config.toml
n_layer = 14
head_dim = 64
norm_place = "pre"
norm_eps = 1e-05
qk_norm = false
bias = "none"
init = "normal"
init_std_up = 0.0204
optimizer = "cautious_adamw"
beta1 = 0.95
weight_decay = 0.8
warmup_steps = 509
batch_tokens = 262144
dataset = "wikipedia_en"
Each number is 50 + 12 x the weight over its row's rms, rounded and kept within 0 to 99. Layers, rows and columns count from 0. The size before them is the row's rms in percent of the matrix's.

# gate: layer 5 MLP gate, 2048x768, rms 0.0189, rows 925-942, columns 512-639
# up: layer 5 MLP up, 2048x768, rms 0.0178, rows 925-942, columns 512-639
# down: layer 5 MLP down (transposed), 2048x768, rms 0.0137, rows 925-942, columns 512-639
gate925 104:35 62 48 48 41 45 27 42 52 45 34 42 54 41 43 16 47 81 44 68 88 41 49 48 46 46 41 26 42 70 55 72 47 52 48 35 43 68 56 64 52 23 76 59 44 66 50 58 45 59 61 52 36 57 62 54 56 73 32 54 64 33 43 33 59 65 52 41 41 45 60 56 47 64 48 43 63 48 51 50 54 35 48 33 56 58 52 49 44 23 57 55 30 48 40 59 27 48 52 24 50 41 47 53 50 48 44 47 30 58 73 47 65 32 65 44 46 52 62 32 58 38 69 56 48 58 57 53
up925 102:46 52 67 65 54 49 43 49 64 71 51 51 52 61 67 44 47 49 69 51 58 50 41 46 56 42 35 35 63 55 36 76 48 74 63 63 54 52 58 34 27 43 69 64 68 29 19 38 44 68 37 61 55 47 54 31 46 48 55 71 71 26 55 40 60 58 47 29 48 39 39 99 53 45 48 77 53 39 49 44 52 56 53 59 52 50 52 51 40 50 57 59 77 34 53 50 40 58 50 59 47 43 36 36 54 42 52 68 36 53 58 77 47 52 46 48 46 57 42 28 54 58 68 60 49 80 39 57
down925 104:44 51 50 58 27 64 62 74 77 46 44 62 72 53 43 61 78 42 57 45 53 61 47 51 66 41 52 51 62 53 38 33 33 65 31 58 65 37 71 28 67 54 36 65 50 63 43 42 57 40 62 53 69 54 50 46 59 49 45 42 42 34 66 53 45 78 54 57 52 61 58 64 44 31 66 52 32 48 55 53 36 54 43 44 60 53 51 47 41 68 58 43 32 34 42 62 62 58 55 70 45 46 45 36 53 85 47 47 66 32 49 65 49 45 44 53 60 51 64 29 52 39 52 30 24 47 46 40
gate926 102:46 51 32 43 50 65 55 50 49 53 58 34 54 55 37 64 43 64 48 42 63 53 48 56 60 31 48 46 38 49 36 51 78 65 60 55 47 48 67 26 46 53 73 61 55 58 58 36 51 54 49 53 46 58 45 44 29 47 60 54 52 41 49 36 48 55 54 53 45 56 69 23 63 59 40 44 47 37 39 53 33 60 43 53 41 47 32 80 42 56 45 43 49 53 41 68 45 37 46 52 20 53 46 49 39 52 58 47 48 44 38 70 60 46 44 59 55 43 47 53 47 40 50 68 60 39 24 49
up926 103:59 53 40 41 59 49 48 50 50 51 63 54 54 29 48 35 57 29 64 50 72 52 77 63 69 32 39 40 39 34 54 67 41 38 57 54 59 42 48 45 49 45 38 63 64 61 54 46 46 31 55 53 67 50 44 42 32 60 67 65 32 32 50 48 44 64 47 51 47 39 44 46 31 44 54 52 50 70 62 59 39 40 63 45 50 74 58 39 54 50 45 58 18 30 59 46 52 45 21 72 56 38 33 37 36 69 60 47 59 48 50 57 45 45 53 57 53 34 52 43 62 42 47 36 53 42 54 68
down926 102:73 51 46 57 63 63 42 56 53 65 59 45 57 35 50 21 42 48 55 62 42 42 66 65 56 51 41 40 50 49 53 63 44 54 46 56 42 56 28 30 47 54 63 74 35 56 48 57 47 38 29 48 46 45 54 54 44 51 45 50 74 31 62 38 37 67 53 45 50 44 40 73 44 47 71 49 43 53 45 63 50 29 57 53 51 44 64 39 62 45 50 61 75 38 63 49 42 53 47 56 72 38 37 39 61 53 57 56 63 58 33 68 54 39 60 38 30 51 51 43 51 50 43 50 66 58 70 50
gate927 100:50 20 38 43 46 45 44 42 56 47 35 50 61 50 67 45 52 47 32 23 37 41 60 59 52 46 58 55 22 48 39 54 38 31 32 41 46 42 49 70 39 64 58 46 58 45 59 35 29 52 40 64 19 40 36 57 31 52 43 48 31 51 51 33 46 51 51 54 52 50 30 54 44 57 71 30 41 40 54 34 70 49 48 56 71 51 47 40 31 35 49 62 55 49 64 69 32 60 60 47 64 63 53 51 55 30 73 51 45 42 30 54 27 37 30 45 60 48 72 53 45 60 68 51 37 44 31 50
up927 098:39 37 45 42 45 54 61 45 30 95 54 50 68 45 59 32 57 65 39 48 55 54 66 29 47 53 44 50 40 42 84 66 41 54 72 52 51 57 63 56 44 41 67 46 48 65 56 36 56 48 43 45 53 21 46 52 41 45 54 36 49 40 46 47 36 68 39 58 53 41 61 58 47 65 41 54 35 45 62 56 48 50 53 46 55 47 49 51 39 52 51 50 40 64 53 46 40 49 35 42 61 40 47 42 46 46 53 56 51 47 26 69 38 46 51 65 37 60 30 57 56 52 48 51 45 52 34 29
down927 098:60 60 24 72 24 58 41 47 68 42 52 33 35 61 37 22 65 62 39 78 52 48 44 44 55 53 38 55 36 53 33 70 57 39 66 59 56 36 73 47 41 22 54 52 44 69 58 45 48 56 66 48 84 34 66 53 59 57 57 31 57 48 28 36 60 55 56 51 54 48 55 46 63 55 53 92 62 36 51 47 48 65 64 38 62 36 49 56 30 53 41 44 33 67 60 43 62 64 48 24 68 53 52 60 32 44 52 53 57 66 51 58 51 51 73 34 50 51 48 65 53 29 62 55 59 62 42 52
gate928 100:29 58 39 50 55 42 38 54 86 43 48 60 68 55 56 60 58 49 57 55 57 62 27 38 63 24 45 62 34 36 42 25 32 54 61 48 52 47 54 29 61 55 58 54 43 73 48 63 53 82 63 60 29 34 62 59 58 41 72 35 44 53 83 38 48 68 50 22 55 41 66 52 41 25 68 44 33 39 54 48 63 70 53 58 38 39 41 31 46 39 44 38 38 47 61 19 46 19 68 50 64 56 56 34 48 45 30 34 73 57 36 73 36 52 59 65 56 32 31 59 52 65 61 75 41 38 67 45
up928 104:52 46 64 57 44 58 53 57 62 40 41 34 72 49 37 43 66 14 28 41 36 52 38 72 28 45 36 58 44 27 49 40 36 64 30 63 58 27 49 40 66 53 34 60 40 63 54 48 43 39 42 43 79 76 45 60 54 55 45 38 43 69 40 72 56 61 48 54 67 40 65 32 50 71 38 49 58 54 54 52 70 43 51 41 52 54 27 67 53 59 65 42 58 52 64 53 65 56 45 76 31 45 51 34 52 49 61 44 59 55 69 58 35 53 41 45 51 41 60 70 21 38 43 57 44 45 64 51
down928 102:56 46 49 54 53 40 45 35 53 48 46 33 63 44 35 55 62 28 37 70 55 49 47 51 43 77 63 54 41 51 49 44 69 48 37 71 46 54 66 42 67 55 46 52 62 47 58 66 41 42 37 60 46 42 44 62 51 47 56 48 51 43 50 54 74 67 58 41 46 31 63 48 34 68 34 40 50 57 51 36 42 66 55 44 36 40 27 39 49 38 57 49 62 34 60 61 15 59 54 51 60 53 46 50 48 55 53 51 34 55 55 45 59 60 44 38 69 27 41 31 50 69 52 58 36 62 55 60
gate929 102:41 38 42 66 32 45 44 56 70 50 60 49 64 55 30 40 62 40 46 55 33 31 58 64 34 64 48 42 64 38 55 45 71 49 53 33 35 41 35 57 46 55 33 48 61 71 62 69 40 55 56 35 41 56 54 39 56 44 44 40 53 28 56 72 53 59 42 33 53 60 35 62 67 40 47 75 55 44 54 58 57 34 47 45 51 45 63 51 75 49 67 38 65 66 59 41 44 46 56 52 52 61 29 42 40 55 33 54 44 57 26 34 49 58 49 56 53 55 69 62 42 62 50 26 58 64 39 51
up929 103:58 46 61 48 50 54 65 51 41 23 46 54 42 34 62 53 63 50 62 48 53 48 65 51 38 59 54 61 47 42 53 52 63 80 57 46 56 57 53 40 37 63 28 67 45 28 63 46 41 61 45 37 71 49 37 62 35 61 40 54 74 26 82 52 36 54 43 34 67 58 56 45 45 58 44 58 50 69 36 59 68 51 57 53 42 34 55 35 48 39 47 42 56 47 52 62 39 79 76 38 64 44 42 45 41 48 45 48 71 30 43 43 43 47 53 53 37 33 66 28 48 61 59 59 51 42 39 34
down929 102:56 56 76 54 78 41 62 31 23 46 50 48 57 46 66 53 60 50 63 50 51 54 68 48 60 43 47 23 38 74 38 48 35 58 34 51 65 56 55 44 43 61 71 56 54 48 46 65 63 43 44 51 44 49 51 58 56 54 91 52 63 55 44 25 53 45 54 73 45 60 59 58 58 46 56 49 53 43 41 46 27 52 41 51 55 40 47 50 43 37 35 78 28 38 46 34 68 48 25 56 62 68 30 65 67 52 63 45 46 68 19 44 56 50 26 35 50 50 25 34 47 73 61 43 67 24 42 49
gate930 097:48 45 48 47 51 50 63 47 42 53 38 60 38 47 60 46 60 49 66 39 58 48 43 58 52 46 44 48 46 37 67 38 54 59 45 48 46 43 24 44 43 60 77 35 44 52 46 62 67 51 48 48 26 56 67 32 33 62 37 63 42 50 43 69 48 43 42 44 44 54 44 65 54 40 46 66 56 59 46 45 59 25 37 34 55 34 64 28 59 34 50 55 57 40 70 34 47 37 39 43 68 57 42 53 47 47 65 36 29 50 37 66 55 41 66 38 56 45 57 34 65 56 44 64 47 56 61 65
up930 096:45 30 36 43 69 37 55 24 56 44 63 61 59 34 57 44 31 43 61 41 40 40 33 26 62 51 47 51 50 47 56 52 44 36 36 34 57 58 54 49 51 57 45 47 53 56 55 31 25 56 59 48 47 63 53 55 44 51 53 71 37 50 64 47 33 39 62 51 48 45 41 62 34 44 40 40 47 71 53 58 67 69 43 42 36 51 47 58 45 34 46 47 55 39 40 61 46 48 66 46 24 57 41 51 47 54 63 24 55 43 62 55 47 35 56 54 47 53 52 50 59 65 64 48 69 39 45 66
down930 095:44 50 67 36 57 56 56 54 55 32 57 59 32 56 51 73 48 63 73 40 51 35 40 65 74 46 38 37 30 66 55 50 49 23 45 58 55 83 45 63 49 63 37 30 35 74 36 55 36 51 38 61 56 53 61 44 34 60 57 19 59 62 60 35 58 44 61 50 58 35 46 49 49 69 50 42 39 44 58 59 46 48 55 38 67 36 47 67 43 61 58 56 34 44 42 52 52 34 34 49 55 63 41 65 47 50 57 54 45 46 38 69 70 37 46 46 39 55 59 27 55 49 36 38 34 47 53 53
gate931 098:55 66 70 44 68 75 40 47 49 38 57 29 57 48 59 40 51 57 39 43 72 38 63 68 50 66 37 57 65 41 46 43 42 22 52 67 48 20 43 45 31 46 78 47 79 44 70 47 55 59 52 42 46 52 79 65 49 50 59 39 62 54 65 46 50 52 42 63 56 53 46 60 51 33 49 48 49 36 37 47 60 54 46 47 52 46 37 53 63 62 69 38 64 39 63 24 81 65 52 62 37 39 37 49 60 48 62 70 49 41 40 60 47 45 49 48 49 57 38 43 49 70 46 60 31 53 64 53
up931 098:52 53 48 50 55 25 48 57 72 40 43 55 41 68 58 69 60 41 50 64 60 60 42 64 41 49 34 43 52 52 38 43 24 77 53 50 36 55 55 46 38 39 38 41 47 68 68 41 58 74 54 69 66 62 38 47 38 81 39 45 40 59 50 41 61 63 51 65 38 54 71 59 66 50 48 43 31 43 51 57 77 59 44 60 49 52 56 53 27 46 31 73 50 31 47 41 36 41 51 32 59 65 44 51 54 38 45 40 33 45 73 41 57 56 37 69 47 49 70 42 56 30 37 67 72 44 84 46
down931 100:60 53 45 60 62 56 44 50 62 39 34 54 51 62 65 64 40 52 22 40 41 45 72 40 63 58 41 59 50 49 43 29 24 73 57 41 44 54 33 31 41 66 53 43 35 58 47 50 48 50 47 68 56 45 73 61 34 28 53 49 40 19 53 51 41 32 24 55 45 59 43 30 46 39 47 54 27 31 51 42 69 61 48 61 45 46 64 67 62 36 61 51 37 42 59 39 64 49 59 58 55 57 38 44 51 41 77 45 41 46 41 58 57 41 57 43 56 60 35 54 44 38 44 58 58 42 68 56
gate932 099:48 62 34 39 58 54 66 52 58 47 55 55 27 46 52 57 25 61 58 28 40 43 43 37 57 48 47 47 36 55 71 63 65 39 61 47 53 34 37 57 47 67 42 45 37 35 53 61 56 38 47 25 60 48 64 57 44 37 54 36 40 53 55 48 37 42 39 53 55 60 38 66 57 62 47 48 55 53 29 47 20 30 57 60 45 44 46 53 55 61 63 34 50 57 40 50 57 22 40 48 44 49 55 24 29 49 71 62 45 43 34 52 50 46 52 52 41 18 46 39 45 59 49 68 35 51 39 81
up932 098:57 56 63 36 77 58 55 40 58 71 46 58 47 59 36 50 31 60 51 54 52 51 37 46 70 56 36 36 29 53 74 39 46 31 42 49 53 57 32 48 26 47 20 41 30 40 67 51 52 52 36 52 73 70 57 44 42 44 46 44 53 56 63 55 27 52 58 34 32 41 52 51 42 40 50 49 37 49 29 53 43 39 41 53 57 53 43 46 72 48 40 40 30 70 56 30 62 37 40 33 58 55 64 53 68 54 53 27 23 41 43 80 51 39 29 40 47 72 42 38 62 54 45 49 57 66 42 36
down932 099:45 56 52 61 44 51 46 68 43 31 34 50 53 66 63 70 58 21 40 50 44 52 77 59 44 44 55 60 59 35 14 46 46 43 52 55 32 49 59 57 25 60 33 41 59 64 52 49 51 37 52 50 64 53 51 56 87 55 65 49 42 36 64 48 51 52 36 45 52 52 50 65 70 69 50 46 51 52 38 34 55 52 35 48 42 66 57 59 48 43 69 45 26 63 36 48 80 64 43 60 48 79 36 60 78 48 47 40 57 53 67 37 18 47 46 30 39 67 50 40 40 38 46 33 63 62 61 48
gate933 106:53 41 39 58 29 61 65 52 26 37 29 40 69 63 41 45 71 48 43 34 59 79 61 46 52 36 46 49 58 61 52 41 56 38 42 44 33 51 47 55 39 65 37 62 55 58 39 41 33 49 55 73 69 74 55 45 42 69 64 36 58 65 45 51 40 73 36 71 75 36 56 42 64 55 58 52 55 53 45 44 60 48 61 63 47 47 32 66 48 57 73 48 30 70 51 55 51 74 61 74 39 58 62 47 52 63 49 64 35 44 61 58 45 52 83 60 72 31 41 67 45 59 60 52 56 44 63 48
up933 104:47 52 60 43 50 46 45 59 36 60 40 52 37 54 73 76 50 72 48 48 47 45 59 50 63 39 59 57 37 37 46 41 49 61 44 76 61 79 61 63 50 31 55 45 40 36 37 31 37 44 67 48 49 38 52 42 57 34 66 52 74 63 53 35 60 69 47 43 39 56 60 52 48 67 55 47 21 49 61 77 47 52 38 53 52 40 53 34 53 53 52 56 48 54 43 36 40 55 50 55 51 46 39 33 52 55 35 34 50 54 30 50 54 52 27 64 47 55 47 48 56 60 28 46 56 55 40 54
down933 107:68 47 37 69 41 50 31 37 30 71 38 50 39 60 71 57 49 73 39 38 63 52 53 62 54 47 60 63 62 40 40 51 64 47 63 54 35 67 41 65 44 54 56 37 47 71 40 45 58 36 66 70 52 26 56 39 50 53 44 59 68 67 45 45 53 67 25 50 46 38 71 38 55 62 72 38 56 57 58 73 39 41 50 57 39 37 67 50 46 51 51 59 62 66 62 38 12 66 42 70 49 40 56 44 51 36 41 56 27 81 30 58 57 66 45 60 49 59 44 41 45 56 44 58 53 47 47 49
gate934 102:56 39 36 42 41 72 41 54 48 51 59 42 28 54 49 50 43 57 72 58 13 38 61 40 40 56 53 29 53 52 62 65 30 50 66 34 41 34 49 42 68 38 37 36 54 36 38 47 64 63 57 40 36 57 30 30 31 39 61 55 67 74 59 57 15 38 42 54 48 56 34 52 50 35 45 33 63 62 59 32 45 40 52 39 70 62 38 61 43 52 63 57 42 38 37 51 47 51 36 47 65 42 35 52 61 63 44 36 61 42 58 54 37 41 31 61 69 53 39 19 24 66 33 51 60 50 39 58
up934 103:33 50 57 46 52 39 60 41 55 38 59 65 30 35 26 51 53 53 54 47 32 20 50 47 54 66 41 55 36 59 55 73 59 47 57 56 64 63 37 39 76 45 34 57 59 54 55 63 45 63 42 52 56 39 46 47 49 52 40 34 54 41 82 43 50 40 47 38 49 40 53 55 43 59 56 27 64 57 47 52 38 36 58 43 28 36 61 61 52 51 47 55 61 44 75 60 53 40 42 23 47 52 49 54 37 60 38 38 45 37 55 44 26 43 47 64 57 59 39 37 39 33 47 64 38 53 50 52
down934 103:31 62 32 69 63 39 64 42 48 46 52 50 52 63 70 53 59 48 40 66 45 61 43 33 28 49 48 35 43 50 68 62 59 36 58 51 53 50 59 65 38 63 45 70 55 62 39 48 45 57 68 40 38 51 49 68 45 49 67 55 64 56 68 26 62 69 44 62 59 57 67 50 35 63 37 49 57 40 72 46 49 43 66 54 59 42 59 62 35 44 54 59 53 72 48 38 11 59 47 51 48 51 56 52 65 41 36 42 31 35 60 44 55 55 55 69 67 47 43 27 31 46 55 43 19 50 54 52
gate935 095:68 38 55 65 52 49 25 64 48 37 57 12 43 47 24 70 47 51 52 50 54 57 48 55 48 59 38 46 55 47 57 49 34 46 62 55 57 62 53 49 54 41 58 65 59 60 46 56 38 40 46 33 58 46 54 49 20 59 45 51 59 50 48 53 69 29 50 63 44 65 51 46 58 60 38 57 58 55 58 51 45 47 51 66 37 46 21 83 57 45 20 49 20 55 67 57 50 39 45 60 53 49 36 39 45 52 36 54 59 70 38 61 36 51 38 42 43 64 58 66 52 47 40 39 48 59 43 30
up935 099:59 46 32 49 39 67 77 56 83 49 53 53 79 47 40 62 52 43 67 64 38 45 35 36 46 47 35 63 55 51 47 73 60 63 57 48 42 47 22 56 54 51 44 59 26 42 57 59 39 38 61 56 41 48 60 30 64 54 41 44 65 56 52 77 79 47 92 47 47 68 57 50 55 22 47 70 70 30 44 40 52 23 53 73 53 62 33 47 41 35 55 41 59 52 63 52 53 56 48 37 65 44 35 65 56 53 55 56 45 73 55 43 43 49 46 40 32 58 43 33 75 68 43 40 44 43 36 24
down935 100:45 45 60 67 38 55 33 42 50 38 41 31 39 39 55 42 53 43 54 20 29 41 44 39 55 63 61 27 53 53 65 30 39 31 54 51 57 64 35 40 48 44 49 66 47 33 45 49 71 52 35 29 72 72 38 37 34 51 45 54 70 69 54 49 39 43 30 64 46 50 57 40 64 46 30 51 52 62 52 77 45 46 42 35 41 44 39 60 50 57 39 47 44 49 41 55 43 50 56 53 68 40 56 35 44 60 31 54 57 50 34 68 53 47 35 40 62 65 39 45 50 47 52 39 40 46 54 66
gate936 110:44 58 59 45 47 45 56 52 45 52 33 49 36 75 41 48 72 70 49 51 52 64 39 48 74 18 51 49 59 58 47 61 47 50 31 43 22 49 36 59 78 60 39 56 56 71 45 59 49 48 62 60 51 38 40 62 59 52 52 45 43 33 44 44 42 52 63 56 44 60 40 55 64 64 35 49 62 39 55 43 57 49 55 50 57 48 52 57 63 32 53 50 64 51 47 55 52 41 52 41 26 58 42 37 49 61 60 44 42 52 32 57 48 59 40 59 49 46 57 36 46 55 43 63 33 54 58 53
up936 110:47 43 72 47 61 37 49 43 41 39 57 36 37 67 14 39 40 59 53 50 39 58 44 37 40 42 58 44 73 41 47 45 62 51 29 49 35 25 56 43 82 54 45 38 58 63 47 40 62 42 59 43 65 41 44 34 44 40 56 69 42 33 64 77 17 38 51 69 23 43 49 55 51 64 38 45 46 64 51 46 60 38 54 48 62 55 41 49 69 50 45 87 63 41 43 43 55 45 44 63 25 65 60 35 46 87 65 67 45 49 28 42 41 54 36 54 32 38 51 53 59 55 48 57 50 60 51 60
down936 108:57 64 64 51 45 53 51 60 53 43 56 35 64 65 28 54 23 43 44 65 51 61 57 47 69 53 40 29 72 66 40 49 55 65 49 53 61 51 62 32 47 51 60 60 53 53 44 32 47 27 50 42 64 25 52 43 63 30 61 44 60 51 44 33 52 45 47 60 51 24 49 67 68 46 52 32 62 49 23 61 58 38 44 50 56 48 42 62 55 58 66 57 39 56 37 61 99 26 48 47 36 71 48 43 40 61 67 44 53 32 50 55 50 78 53 48 49 46 42 56 36 41 43 37 66 26 47 49
gate937 098:52 51 34 68 51 46 57 47 45 59 45 72 55 37 61 65 51 32 47 35 46 57 66 48 57 54 49 50 47 39 49 55 55 61 45 63 22 55 56 61 64 63 44 49 77 53 41 48 47 56 56 37 49 57 40 75 45 51 50 69 64 61 35 48 56 51 37 52 53 13 42 70 24 61 42 68 46 48 43 52 56 50 44 57 43 51 42 48 38 64 37 23 72 70 49 65 45 59 33 59 47 49 55 33 52 49 51 49 32 38 65 55 55 48 38 40 56 67 57 40 41 58 62 51 48 41 47 56
up937 100:67 49 48 54 41 40 73 40 47 28 41 35 66 84 56 58 43 47 59 57 38 50 55 44 48 50 68 45 34 44 38 11 47 60 75 46 25 30 56 56 41 49 40 62 36 72 63 28 29 53 46 55 45 31 50 37 56 52 33 38 49 57 55 63 39 75 57 53 48 47 74 51 50 64 47 33 34 55 34 58 37 66 64 58 38 42 61 64 35 57 54 71 43 64 50 64 48 32 48 60 50 60 57 66 41 65 48 62 40 48 44 57 51 50 47 28 48 54 52 41 52 72 17 59 64 50 43 45
down937 099:80 54 50 45 70 42 63 66 54 46 47 31 50 69 40 48 36 39 66 49 53 46 38 59 43 69 37 35 49 62 51 34 25 51 55 57 46 43 64 68 31 48 68 47 37 50 50 57 48 67 33 48 27 60 41 40 49 34 37 16 25 51 56 57 64 59 53 60 43 47 53 65 48 79 66 47 44 36 59 55 42 51 54 62 40 51 67 57 41 48 69 70 52 40 52 65 00 60 55 74 44 68 57 69 74 54 40 50 31 58 55 48 65 42 62 28 41 59 29 34 53 70 48 39 55 74 56 29
gate938 102:62 38 48 67 59 79 44 55 46 55 60 51 66 56 41 39 33 38 50 22 51 29 61 56 31 63 82 43 60 57 72 51 33 59 43 23 50 95 50 61 49 60 28 72 37 50 57 69 65 52 64 31 61 52 31 56 37 61 43 53 44 52 51 62 59 48 38 46 44 53 53 34 40 41 53 41 40 42 81 57 57 64 57 45 49 52 34 36 56 69 51 52 36 51 43 30 46 48 62 45 49 29 67 56 57 33 58 53 63 63 44 61 40 46 34 61 50 55 44 73 44 51 71 25 43 61 53 65
up938 103:50 47 56 47 43 68 50 59 40 35 34 16 49 60 68 43 66 63 27 85 49 75 38 54 72 44 48 58 46 43 52 37 43 36 52 55 47 36 45 46 38 50 49 50 68 68 61 52 42 54 60 40 52 54 66 56 62 52 58 60 73 59 26 47 43 64 43 60 28 32 46 71 56 39 36 50 38 50 36 61 54 49 59 36 57 43 52 59 34 52 51 48 51 68 74 57 47 59 49 42 69 69 23 23 40 51 43 53 32 46 53 65 55 70 59 38 58 59 29 31 59 64 30 54 42 47 47 42
down938 099:53 49 41 52 30 60 52 19 50 35 51 53 45 56 45 64 67 53 51 34 36 27 64 43 42 45 52 35 49 72 69 49 73 44 71 26 55 55 33 46 38 72 32 50 39 54 54 57 30 53 40 58 48 39 39 51 54 34 62 50 37 27 56 47 45 54 30 30 49 38 68 55 44 28 63 55 58 54 54 33 47 54 54 43 53 55 39 52 32 53 41 56 37 62 70 67 35 50 71 42 58 57 60 56 58 42 34 57 59 54 36 48 62 36 58 56 66 29 56 69 47 56 51 67 40 44 37 51
gate939 098:69 60 61 50 38 32 61 22 59 43 49 52 45 64 14 34 58 39 60 46 52 23 27 50 71 68 53 50 32 57 61 38 28 52 49 67 35 36 51 21 61 37 56 56 62 73 50 54 42 76 64 40 47 45 66 35 54 56 51 41 38 44 43 42 46 55 47 37 54 57 06 38 59 47 44 72 57 46 44 70 58 61 58 55 45 61 65 59 34 33 39 68 55 65 43 68 35 66 53 44 40 40 44 61 50 59 19 66 43 45 23 50 48 49 40 72 45 48 71 41 44 33 55 38 46 63 73 57
up939 099:67 56 38 58 66 49 66 37 70 52 57 52 58 63 43 48 77 54 51 63 68 66 67 55 48 52 33 61 46 51 59 39 64 58 59 47 50 31 43 43 59 33 53 42 67 52 53 30 65 44 41 73 47 49 60 64 51 50 49 50 69 54 57 47 68 50 69 45 56 60 61 63 51 28 74 46 58 44 28 51 39 60 49 42 59 36 22 57 53 50 72 58 44 67 62 62 47 54 35 52 44 55 40 56 44 50 54 39 66 49 56 55 44 50 74 59 53 37 55 41 38 50 42 45 61 31 55 53
down939 103:60 62 38 49 49 65 48 48 58 59 40 51 59 53 49 69 60 69 48 66 51 63 57 60 35 41 42 57 77 49 40 52 47 50 53 52 46 62 47 55 58 51 53 39 38 43 31 70 63 42 52 68 43 36 41 46 30 51 33 54 67 39 53 58 42 42 58 48 68 50 28 36 26 29 53 61 50 43 40 29 56 54 46 63 40 37 77 52 45 43 52 45 33 34 58 38 14 54 45 47 49 58 35 47 40 58 57 48 53 35 39 58 63 29 63 61 29 55 56 54 44 56 53 51 60 51 36 55
gate940 102:44 29 55 37 68 69 40 59 58 38 46 58 73 51 50 46 69 30 46 20 42 50 73 45 46 50 57 40 50 50 65 60 42 43 86 25 51 33 34 50 57 53 50 68 41 56 61 68 63 60 77 52 37 47 63 60 33 44 31 37 42 67 62 41 46 67 45 56 27 54 61 56 62 46 52 62 35 41 39 60 57 32 51 64 45 43 44 59 43 45 57 46 42 50 63 40 41 52 62 38 61 57 66 48 37 76 40 47 37 60 55 61 68 52 39 47 39 45 44 47 57 40 57 53 52 50 50 50
up940 103:59 51 47 49 73 61 49 76 54 55 56 40 60 58 72 51 49 34 57 46 74 38 39 45 26 51 60 40 41 54 55 66 55 45 55 60 40 50 34 50 48 17 48 55 51 50 57 52 48 75 62 62 41 41 48 50 51 48 39 55 41 33 45 53 43 28 51 67 48 47 68 47 54 51 46 73 33 51 59 51 54 41 52 32 56 36 53 59 51 47 32 45 47 44 50 33 40 62 63 43 61 64 57 44 65 41 46 69 47 60 56 39 63 73 30 56 39 76 25 66 37 38 61 42 47 56 35 78
down940 106:54 48 34 54 72 38 49 57 45 55 46 52 51 53 47 31 45 33 58 72 62 45 40 58 58 69 49 44 45 66 56 22 70 58 50 43 52 52 72 28 38 51 27 74 68 58 45 49 47 45 64 50 47 49 33 40 63 48 40 61 56 39 57 63 54 44 63 54 51 38 73 48 21 65 43 54 57 61 53 65 56 66 50 45 46 60 38 50 41 45 57 37 49 53 52 58 55 57 55 44 54 45 57 54 45 38 62 58 53 24 64 41 27 54 32 50 54 52 79 47 47 59 55 59 30 63 42 46
gate941 092:54 73 50 25 70 44 35 50 54 39 30 58 48 54 61 40 49 48 58 39 59 37 53 62 48 68 49 59 48 36 43 70 32 49 65 51 60 46 54 64 64 50 48 62 32 63 39 38 36 54 43 62 43 74 47 60 43 56 35 42 24 63 56 48 45 51 52 58 53 68 61 60 46 42 36 50 62 61 58 70 64 44 46 35 63 50 38 66 61 40 48 41 54 48 37 37 39 60 41 48 44 49 47 60 39 43 37 52 70 53 51 48 46 49 31 50 41 56 47 32 50 49 48 44 41 62 61 51
up941 099:38 33 55 52 38 68 49 32 55 47 43 47 64 47 69 56 55 35 68 42 60 39 69 39 33 61 60 88 57 44 41 41 62 42 43 94 40 36 29 53 55 27 63 47 73 32 40 50 23 48 54 58 58 31 52 39 46 36 35 44 54 79 24 62 50 57 46 48 55 49 43 39 49 33 60 37 34 33 44 57 35 63 43 47 55 50 48 52 42 28 40 64 68 55 28 52 42 53 57 39 38 59 65 54 38 66 33 47 42 48 57 50 58 64 92 47 58 48 50 51 37 66 45 37 51 46 50 49
down941 098:41 41 48 53 42 57 57 51 61 59 52 62 44 65 45 66 52 37 68 49 31 61 32 58 46 41 60 38 39 38 34 49 32 39 72 30 44 40 33 71 59 57 37 49 51 29 35 56 35 64 62 40 60 52 53 28 60 43 46 59 61 43 48 34 42 40 32 70 42 45 45 50 36 45 35 40 65 42 35 51 49 39 50 75 65 66 60 60 68 49 22 51 60 47 68 39 42 42 50 44 43 52 45 53 51 35 45 47 71 66 56 37 52 49 42 71 74 29 42 44 43 51 55 55 54 58 52 59
gate942 102:51 56 45 40 65 46 48 58 59 56 51 42 35 49 46 76 60 51 51 33 26 23 57 60 36 38 59 39 63 63 55 45 64 59 43 53 42 37 60 44 67 36 69 63 47 51 51 72 48 50 34 40 51 51 41 65 41 42 50 45 60 71 48 67 44 45 48 64 37 42 41 55 57 28 49 35 47 44 51 53 36 55 50 34 67 43 50 65 36 37 45 43 54 57 46 42 41 41 73 63 53 63 04 46 58 56 44 50 51 76 52 38 49 69 56 42 61 41 29 67 60 52 37 29 44 61 20 45
up942 096:47 49 59 53 52 16 38 53 36 62 50 29 57 61 53 67 49 57 58 47 62 57 38 51 61 46 60 55 65 58 52 31 53 49 59 55 40 68 63 42 46 30 37 35 51 53 44 43 59 48 52 65 58 35 47 55 28 36 76 50 46 38 61 63 51 40 44 47 67 38 75 38 59 76 63 57 28 67 53 54 51 44 41 30 47 45 61 49 53 59 41 42 78 49 38 51 47 43 49 64 36 67 59 53 61 47 44 54 60 54 83 48 51 41 43 65 50 40 43 62 51 20 64 41 58 40 57 44
down942 102:33 57 52 37 45 64 51 49 50 50 60 43 59 67 49 50 50 40 46 59 70 75 46 57 52 42 47 48 41 77 39 53 68 80 45 57 59 77 54 51 59 62 50 48 51 74 37 33 48 45 60 66 32 35 47 34 46 61 76 42 59 57 33 51 57 73 56 51 73 70 70 43 61 46 50 51 50 29 63 76 56 46 68 55 48 67 49 46 27 57 41 44 49 61 43 35 51 27 52 53 62 74 58 43 40 58 48 53 42 48 35 53 43 58 59 51 52 43 41 53 21 38 58 51 58 58 43 26